config.yaml
n_layer: 14
d_model: 160
n_head: 5
n_kv_head: 1
head_dim: 32
d_mlp: 640
vocab_size: 1024
activation: "tanh_gelu"
norm: "layernorm"
norm_place: "pre"
norm_eps: 1e-05
positions: "learned"
qk_norm: false
attn_scale: 0.177
bias: "all"
tie_embeddings: true
parallel_block: true
extras: ["capped logits"]
init: "uniform"
init_std_qkv: 0.0627
init_std_o: 0.0
init_std_up: 0.0627
init_std_down: 0.0
optimizer: "soap_variant"
lr: 0.00407
beta1: 0.95
beta2: 0.98
weight_decay: 0.11
lr_head: 0.0149
grad_clip: 1.0
warmup_steps: 200
schedule: "wsd"
decay_fraction: 0.676
decay_shape: "linear"
final_lr_fraction: 0.0
batch_tokens: 32768
seq_len: 1024
doc_mask: true
train_tokens: 152600000
steps: 4657
dataset: "wikipedia_en"
Each number is 50 + 10 x the weight over its row's rms, rounded and kept within 0 to 99. Layers, rows and columns count from 0. The size before them is the row's rms in percent of the matrix's.

# layer 10 MLP down (transposed), 640x160, rms 0.103, rows 614-639, columns 80-159
108:33 68 45 59 39 59 58 58 33 52 43 34 50 62 54 44 50 49 75 39 37 46 26 43 44 50 50 46 52 49 63 69 30 50 39 52 41 49 37 54 45 39 45 57 43 63 68 49 50 51 61 64 60 38 48 44 51 42 55 54 43 41 51 46 52 64 46 48 45 46 53 74 65 41 57 69 56 37 40 61
100:60 41 53 44 53 51 50 58 44 53 67 55 43 37 58 80 51 25 50 45 65 56 43 38 39 48 51 46 63 45 49 50 46 59 66 49 61 41 47 31 46 50 62 35 25 41 48 44 62 30 54 35 45 62 44 51 49 59 58 44 43 54 51 41 53 35 48 53 61 44 66 48 31 55 62 63 39 55 55 43
103:43 48 29 48 42 41 60 67 35 32 37 53 67 67 62 39 40 44 58 48 35 53 62 48 54 43 53 48 67 65 71 47 53 41 48 53 45 46 29 61 59 52 49 52 56 51 53 55 41 45 43 38 48 50 65 52 64 50 55 51 45 57 60 45 59 47 50 43 52 44 56 37 51 47 58 58 50 41 37 39
110:54 45 54 61 38 65 61 46 69 60 33 66 59 47 44 48 48 64 39 47 68 55 40 54 41 46 64 52 48 44 37 60 54 61 54 49 58 36 47 65 44 58 51 52 62 55 56 53 69 37 64 42 51 50 27 55 55 47 64 74 49 53 45 52 41 32 60 56 63 57 52 47 39 49 50 48 47 60 42 54
100:49 58 62 61 54 49 59 37 62 54 59 54 47 45 62 35 58 50 40 37 29 69 44 36 37 45 34 58 66 62 37 46 59 57 77 44 54 43 52 38 67 34 43 66 58 44 27 39 47 58 49 43 41 43 51 47 57 47 50 53 38 51 30 44 54 53 46 38 34 55 51 46 32 54 60 52 52 48 42 52
096:69 28 73 47 51 61 70 45 47 47 50 60 51 56 40 38 55 36 36 42 55 49 63 59 50 57 66 39 46 51 54 49 42 56 39 55 52 43 54 60 53 54 30 51 53 50 67 27 49 30 70 38 33 52 52 55 40 43 54 48 54 49 59 47 46 42 58 34 50 47 52 68 56 54 44 31 48 67 52 49
099:58 52 45 73 40 55 49 57 48 44 54 59 44 58 66 48 57 71 56 62 62 40 36 61 45 50 43 43 41 47 47 56 64 41 58 58 52 53 52 58 61 58 50 45 47 62 65 36 64 61 70 67 58 67 52 41 37 48 54 56 45 45 69 46 34 52 52 53 40 50 49 46 50 62 47 44 33 50 53 60
103:59 45 54 49 57 43 47 65 51 62 47 39 52 63 44 51 46 56 44 43 53 56 53 61 67 42 59 31 53 44 66 60 39 43 63 57 71 30 71 49 40 51 57 50 57 55 48 65 38 59 57 42 70 53 73 54 43 52 47 56 69 68 60 45 73 26 49 40 35 56 59 47 45 66 44 45 67 55 42 56
098:38 54 32 47 52 65 53 44 51 54 65 40 74 50 30 55 56 54 39 40 40 59 48 37 46 36 42 47 51 49 60 36 39 57 64 49 57 56 37 60 47 46 55 48 62 55 57 66 48 47 37 54 39 51 68 47 39 49 62 59 50 64 57 53 66 51 79 59 50 31 65 54 39 41 50 53 31 47 74 42
091:58 46 42 51 58 71 47 57 49 42 51 76 47 67 58 72 49 51 41 53 50 43 55 46 69 48 40 50 64 32 65 59 47 55 64 48 45 46 61 48 67 59 40 63 61 47 68 44 34 56 52 49 43 42 50 45 53 66 45 57 45 64 51 55 46 43 39 60 41 45 50 60 64 58 42 50 41 64 37 42
106:45 68 50 46 57 64 57 50 52 49 59 66 46 64 47 46 66 37 54 36 41 66 51 40 54 63 29 30 45 53 44 48 56 41 46 43 49 54 31 44 53 51 29 65 42 50 43 36 38 45 58 72 66 41 55 63 68 47 42 58 51 58 44 55 36 63 64 45 55 44 55 41 52 66 39 44 56 45 62 55
093:56 50 53 48 53 42 50 55 43 38 76 57 37 21 47 43 34 46 51 59 41 58 40 56 49 54 67 48 52 52 36 79 45 47 35 61 40 62 56 48 40 39 45 52 66 41 66 59 38 57 41 38 42 65 26 63 37 63 57 55 51 48 61 54 38 43 27 42 55 59 42 60 60 49 49 47 49 55 60 64
100:46 54 63 56 55 44 55 59 49 65 53 61 47 58 48 58 52 37 60 66 48 63 70 52 38 48 43 61 52 63 63 50 48 66 42 50 42 53 40 49 38 56 39 48 41 34 59 71 46 52 50 62 63 51 62 30 45 46 53 63 44 68 50 38 60 52 42 63 60 49 60 71 55 43 59 34 34 46 47 37
092:52 70 55 55 44 41 36 52 27 71 56 40 65 45 49 53 42 61 42 51 36 43 53 44 53 57 42 62 41 55 47 47 49 48 42 48 37 58 30 51 33 59 45 48 54 60 49 54 51 33 34 48 50 51 55 71 41 46 62 63 56 58 61 67 45 44 52 36 44 32 36 45 45 40 49 68 53 43 72 59
108:60 54 43 49 44 60 73 43 48 43 38 36 49 44 43 42 54 50 58 69 56 46 45 76 37 49 58 52 51 46 52 37 39 56 53 32 51 54 35 54 54 52 33 36 38 46 57 44 73 50 42 37 62 42 56 68 51 43 49 37 41 50 67 40 57 59 53 38 39 52 29 65 32 43 54 42 53 58 45 50
099:48 51 47 35 54 62 40 45 55 52 44 63 57 63 45 53 52 52 25 28 62 45 40 54 55 63 47 59 49 41 52 37 53 39 42 42 44 37 47 51 47 56 66 39 47 57 49 52 55 36 49 33 46 58 72 58 48 40 60 57 40 56 50 57 54 46 68 46 36 49 47 63 27 53 35 52 44 45 51 51
083:47 58 50 39 43 67 49 42 63 54 52 55 44 68 39 48 64 47 44 57 62 61 68 39 61 37 62 54 53 42 58 51 48 36 60 61 47 56 63 49 79 67 37 67 38 53 43 72 61 44 58 51 68 69 36 54 53 41 33 49 40 47 38 61 44 59 37 38 45 44 58 63 33 29 31 50 58 56 53 66
096:44 42 50 51 53 59 57 48 45 60 49 52 54 63 46 44 39 64 46 55 42 35 59 46 46 58 56 55 42 51 46 30 50 57 31 62 45 55 60 46 46 35 37 54 38 59 54 53 51 66 44 40 42 57 36 45 48 63 47 51 56 59 63 47 53 43 48 68 38 47 55 45 64 63 48 53 63 42 32 58
110:41 29 46 54 53 64 54 57 35 48 71 41 57 46 55 24 57 32 47 53 35 53 32 63 62 35 55 53 47 32 78 45 35 52 52 58 57 31 63 63 61 50 46 43 44 29 46 35 52 65 55 56 46 48 40 51 34 56 63 55 72 42 46 50 43 48 47 34 61 49 37 55 55 63 40 40 51 40 53 43
102:35 62 43 48 40 65 53 47 47 56 49 55 51 43 44 60 34 55 50 51 43 51 58 48 61 36 44 61 38 57 63 40 45 42 65 64 44 54 51 71 56 46 54 43 50 47 49 72 52 32 38 60 44 53 29 48 67 74 47 53 56 28 43 58 46 38 48 57 47 79 57 55 46 55 30 49 57 48 46 52
096:53 53 49 39 38 49 69 46 61 46 48 40 42 42 44 46 52 46 44 62 51 41 49 54 49 45 48 46 53 49 40 45 61 51 49 64 22 66 51 55 39 57 56 48 57 54 55 32 43 45 43 47 53 43 33 51 49 47 45 61 46 47 67 57 50 45 37 66 51 45 31 41 16 59 74 54 54 57 23 56
092:64 66 37 47 53 42 40 71 62 57 58 19 53 41 58 35 50 37 74 54 50 56 41 60 45 62 52 62 48 44 55 49 52 43 41 39 49 45 47 53 30 59 37 47 46 66 52 53 54 45 36 64 60 41 49 50 65 49 41 51 60 61 84 33 56 52 54 43 46 54 59 55 49 48 35 56 57 64 67 63
095:71 54 73 44 58 41 36 64 53 41 43 45 58 39 80 61 55 36 50 42 43 42 36 48 56 44 51 62 51 43 74 52 45 45 58 43 38 45 46 52 54 47 62 36 49 33 53 49 46 59 70 53 63 26 41 60 39 59 41 49 49 33 43 53 44 52 59 48 36 46 57 58 53 37 42 47 55 43 48 56
092:39 53 37 42 48 52 66 40 47 42 42 67 44 56 45 40 55 53 37 52 54 51 42 53 59 43 47 45 51 52 44 39 50 55 54 37 44 32 49 26 60 49 38 57 56 38 39 44 40 41 55 39 50 50 48 56 52 42 47 46 27 55 53 46 37 64 19 52 36 35 49 43 46 58 47 47 69 46 33 59
107:40 23 59 51 52 46 66 58 46 67 63 64 32 49 34 44 53 38 36 44 45 43 45 54 48 56 65 47 59 57 48 61 66 55 59 53 49 47 42 53 57 51 58 41 43 39 52 45 46 40 40 63 52 62 57 27 68 34 37 59 29 37 49 52 49 53 52 59 56 69 47 45 43 54 66 58 62 39 57 59
099:41 54 49 57 51 54 54 48 34 70 41 61 25 66 54 56 53 49 53 42 56 36 49 32 46 45 47 58 38 35 50 61 50 58 41 63 58 38 44 58 53 58 45 52 32 51 44 58 52 39 52 56 46 44 41 78 61 39 45 49 46 49 56 68 57 51 40 50 52 73 54 44 58 64 69 55 29 39 36 62
# layer 10 MLP up, 640x160, rms 0.0996, rows 615-639, columns 80-159
099:46 55 52 40 18 61 40 45 63 54 46 53 55 63 30 37 51 47 42 41 33 38 63 40 55 63 41 44 66 53 42 39 60 47 48 60 40 60 56 62 58 52 42 48 67 58 53 43 49 59 48 51 57 61 61 51 47 55 61 49 84 46 35 44 64 49 43 55 43 53 58 48 61 55 54 60 60 50 55 58
104:49 52 53 50 38 62 42 54 55 72 70 61 53 47 43 34 63 54 64 29 52 39 50 43 71 58 57 44 40 63 36 44 44 53 61 60 59 52 43 45 44 64 45 51 46 49 59 56 59 38 51 54 35 57 65 49 67 42 51 58 60 54 47 46 52 40 62 46 26 59 52 58 64 48 52 64 62 51 47 46
096:48 50 48 53 27 52 65 39 54 30 36 59 45 54 53 51 58 43 48 42 54 43 42 48 37 49 61 43 40 36 62 53 54 40 59 51 45 61 66 54 51 45 45 65 56 65 61 39 44 56 27 47 48 41 60 50 43 42 53 69 62 46 61 52 62 47 51 69 66 50 48 27 59 39 58 68 42 41 59 39
096:51 50 46 48 51 57 51 43 59 57 72 40 51 66 40 41 47 31 44 49 52 60 36 34 70 27 56 47 49 53 61 44 24 51 44 40 52 60 56 43 58 48 52 50 70 53 67 39 59 41 49 50 47 43 48 66 47 33 38 43 49 61 48 45 56 65 67 48 49 41 41 54 56 48 68 77 51 69 37 43
094:52 43 48 53 49 78 42 50 74 62 45 54 58 49 33 32 60 46 60 60 43 48 49 43 44 40 42 34 56 38 47 66 54 40 59 45 58 58 60 49 49 45 48 50 57 60 51 59 67 44 40 44 48 59 66 52 52 59 49 30 38 46 56 59 67 63 57 38 62 42 47 50 33 51 56 46 46 45 68 49
104:40 53 50 39 44 39 45 35 53 46 39 45 44 56 55 68 42 47 56 51 46 54 62 69 48 52 58 56 60 59 47 24 50 46 46 51 38 38 47 40 54 51 38 50 50 57 57 45 55 58 41 59 48 42 42 38 34 48 47 43 41 48 51 61 61 48 49 50 31 48 66 60 56 61 62 61 54 43 62 64
100:66 43 58 60 56 63 48 55 45 51 43 57 68 65 49 60 55 48 54 44 47 55 40 43 41 60 32 61 38 57 42 47 57 52 42 37 44 26 48 43 52 41 51 59 40 52 86 50 57 35 47 38 47 44 57 53 33 51 57 63 40 51 37 40 72 58 35 51 63 55 34 59 50 69 46 56 54 48 47 46
095:48 51 61 62 51 37 70 51 45 48 42 50 43 40 59 59 66 47 58 51 56 47 43 69 54 51 43 57 46 52 46 53 58 58 46 42 49 48 54 27 47 55 51 47 48 65 51 36 72 58 59 40 60 35 35 44 56 55 49 34 63 53 39 55 25 56 33 54 50 61 26 58 70 55 78 45 51 50 39 57
106:63 62 58 55 57 32 60 55 29 61 63 50 66 35 43 35 50 71 64 48 55 42 47 59 33 55 39 57 41 54 38 52 53 49 60 65 52 46 36 55 44 50 57 51 52 36 49 53 76 61 42 46 40 60 57 65 54 56 62 53 61 52 41 46 59 50 56 52 59 59 67 57 56 46 64 50 41 52 54 51
098:39 48 70 53 41 54 57 48 29 43 60 49 55 79 60 34 34 70 51 58 53 48 48 63 60 52 63 39 52 55 74 53 66 54 62 56 45 59 54 31 31 44 59 50 42 48 51 48 58 46 41 55 50 27 50 52 27 35 59 53 46 45 46 61 42 56 45 27 48 73 49 37 46 40 59 42 61 53 70 59
089:51 37 56 53 29 45 61 50 56 61 33 49 50 62 58 56 47 44 51 53 58 52 54 49 46 51 36 41 40 46 54 35 58 32 50 45 49 47 65 56 52 47 53 57 35 57 43 34 59 40 37 69 55 31 54 46 60 61 49 40 53 52 35 46 42 57 65 46 42 54 53 48 43 42 54 51 51 51 57 29
097:55 49 54 53 42 47 43 47 40 50 52 49 50 38 44 59 54 67 38 51 64 60 43 60 37 55 66 24 37 50 55 40 54 38 56 45 38 47 50 49 37 42 58 66 39 72 44 47 41 58 55 54 54 51 54 46 39 50 53 64 51 45 64 54 61 35 74 63 33 51 35 67 67 52 50 33 47 46 49 63
109:45 40 58 70 49 69 50 44 45 60 45 55 38 50 41 51 53 45 48 47 51 59 31 57 29 46 40 45 56 41 38 41 39 29 53 56 44 54 51 60 56 49 49 45 44 70 56 39 73 43 57 54 34 67 73 40 61 53 57 52 61 53 45 35 40 64 49 58 41 55 60 46 55 45 55 54 57 32 65 52
094:62 46 40 43 47 55 59 46 47 51 45 42 57 44 56 64 42 61 34 58 63 45 52 62 48 54 54 54 33 54 47 58 72 47 47 56 38 26 58 44 41 44 54 41 58 71 68 63 58 61 58 58 42 48 82 69 63 48 58 46 45 51 53 61 49 55 64 34 51 52 45 52 39 53 45 46 42 46 46 25
103:51 41 51 66 57 66 40 43 31 54 50 64 43 59 60 44 59 48 40 46 34 48 39 44 30 68 57 59 49 43 55 50 59 51 48 51 36 48 58 48 49 52 79 62 48 39 32 46 42 66 34 28 45 48 57 57 58 48 53 60 57 51 35 37 43 47 53 47 61 51 70 63 39 43 43 48 43 50 54 56
085:33 45 53 46 46 69 47 43 45 32 36 51 57 64 55 56 53 61 61 52 52 54 29 47 43 56 49 47 59 50 37 64 64 68 50 37 47 40 43 51 50 62 50 41 36 30 36 44 45 49 56 57 53 45 31 47 52 48 51 63 51 44 33 45 25 60 42 39 59 45 47 40 58 49 55 60 53 56 41 37
104:59 52 55 67 64 52 50 40 52 48 48 58 43 52 61 48 52 58 44 66 65 47 63 37 50 49 57 55 55 59 39 52 65 43 55 60 45 40 51 48 49 69 44 60 43 47 44 53 67 56 41 52 64 55 52 45 51 53 52 70 53 50 76 58 40 50 52 79 41 45 73 52 37 57 57 59 52 55 31 60
096:62 62 68 54 58 48 38 34 51 54 41 57 50 55 55 59 47 34 57 38 46 56 57 47 55 51 66 53 49 43 51 40 46 57 34 31 59 43 36 66 55 41 61 32 42 41 44 48 68 41 51 27 55 49 52 52 44 54 57 49 59 42 28 42 33 36 40 41 60 57 64 62 54 51 50 64 51 39 51 66
098:60 46 55 58 50 67 53 40 56 62 45 65 58 34 59 53 46 51 59 58 57 30 50 48 24 45 50 43 49 30 60 59 59 55 54 44 49 66 41 49 59 36 50 32 70 46 45 44 53 61 53 49 40 47 44 51 47 58 40 40 52 37 37 50 52 57 44 52 50 58 32 54 51 44 62 36 56 56 47 58
102:53 63 63 46 50 53 38 59 43 66 49 61 58 38 58 51 57 75 48 18 41 58 48 45 55 58 55 62 47 59 42 55 39 69 47 49 59 38 42 48 52 52 54 50 53 53 43 45 47 62 43 61 49 48 53 54 49 48 51 61 41 46 50 52 51 34 34 59 60 56 54 50 28 80 63 54 37 56 65 47
092:69 62 56 42 62 72 46 59 52 44 65 56 63 47 51 54 51 43 53 43 58 30 50 35 50 50 51 53 43 52 53 42 47 40 41 44 45 35 55 37 45 43 54 60 51 45 57 45 59 39 53 48 74 53 47 55 67 61 66 41 64 28 40 56 44 60 42 61 66 44 64 48 32 57 46 42 54 52 55 60
099:44 46 31 46 46 55 52 59 47 36 77 63 74 43 51 52 40 39 39 37 50 13 54 75 48 44 48 46 53 35 62 41 57 51 42 50 55 49 34 51 51 38 53 48 45 56 49 53 46 41 43 62 55 59 58 50 47 50 53 62 48 57 34 72 42 47 39 53 62 47 49 47 54 48 58 36 57 49 55 52
110:35 54 65 63 54 66 49 72 51 53 62 50 61 31 59 47 48 61 49 53 47 40 52 40 45 37 47 46 56 64 58 63 56 46 20 63 56 51 43 52 52 41 48 41 50 43 55 64 54 34 33 50 50 42 52 39 47 49 58 32 47 65 63 49 31 60 42 43 54 62 35 64 53 58 63 67 53 51 48 50
095:52 41 58 47 29 46 29 24 38 45 60 68 49 42 52 69 52 51 60 43 55 44 52 34 43 35 49 39 58 47 44 54 57 33 44 40 50 35 34 38 51 46 58 47 45 50 48 56 42 68 52 43 57 60 59 65 46 45 58 55 47 42 47 53 46 53 54 31 51 51 40 39 43 39 44 48 47 46 45 33
103:44 47 45 50 67 49 59 55 58 42 51 53 67 62 34 53 44 37 57 54 44 58 47 38 59 49 56 64 45 50 52 50 47 50 71 42 29 55 56 44 31 34 47 54 60 54 45 41 52 35 61 57 54 50 60 36 49 66 52 43 34 56 44 45 40 57 51 57 41 58 68 50 45 52 50 52 43 40 59 35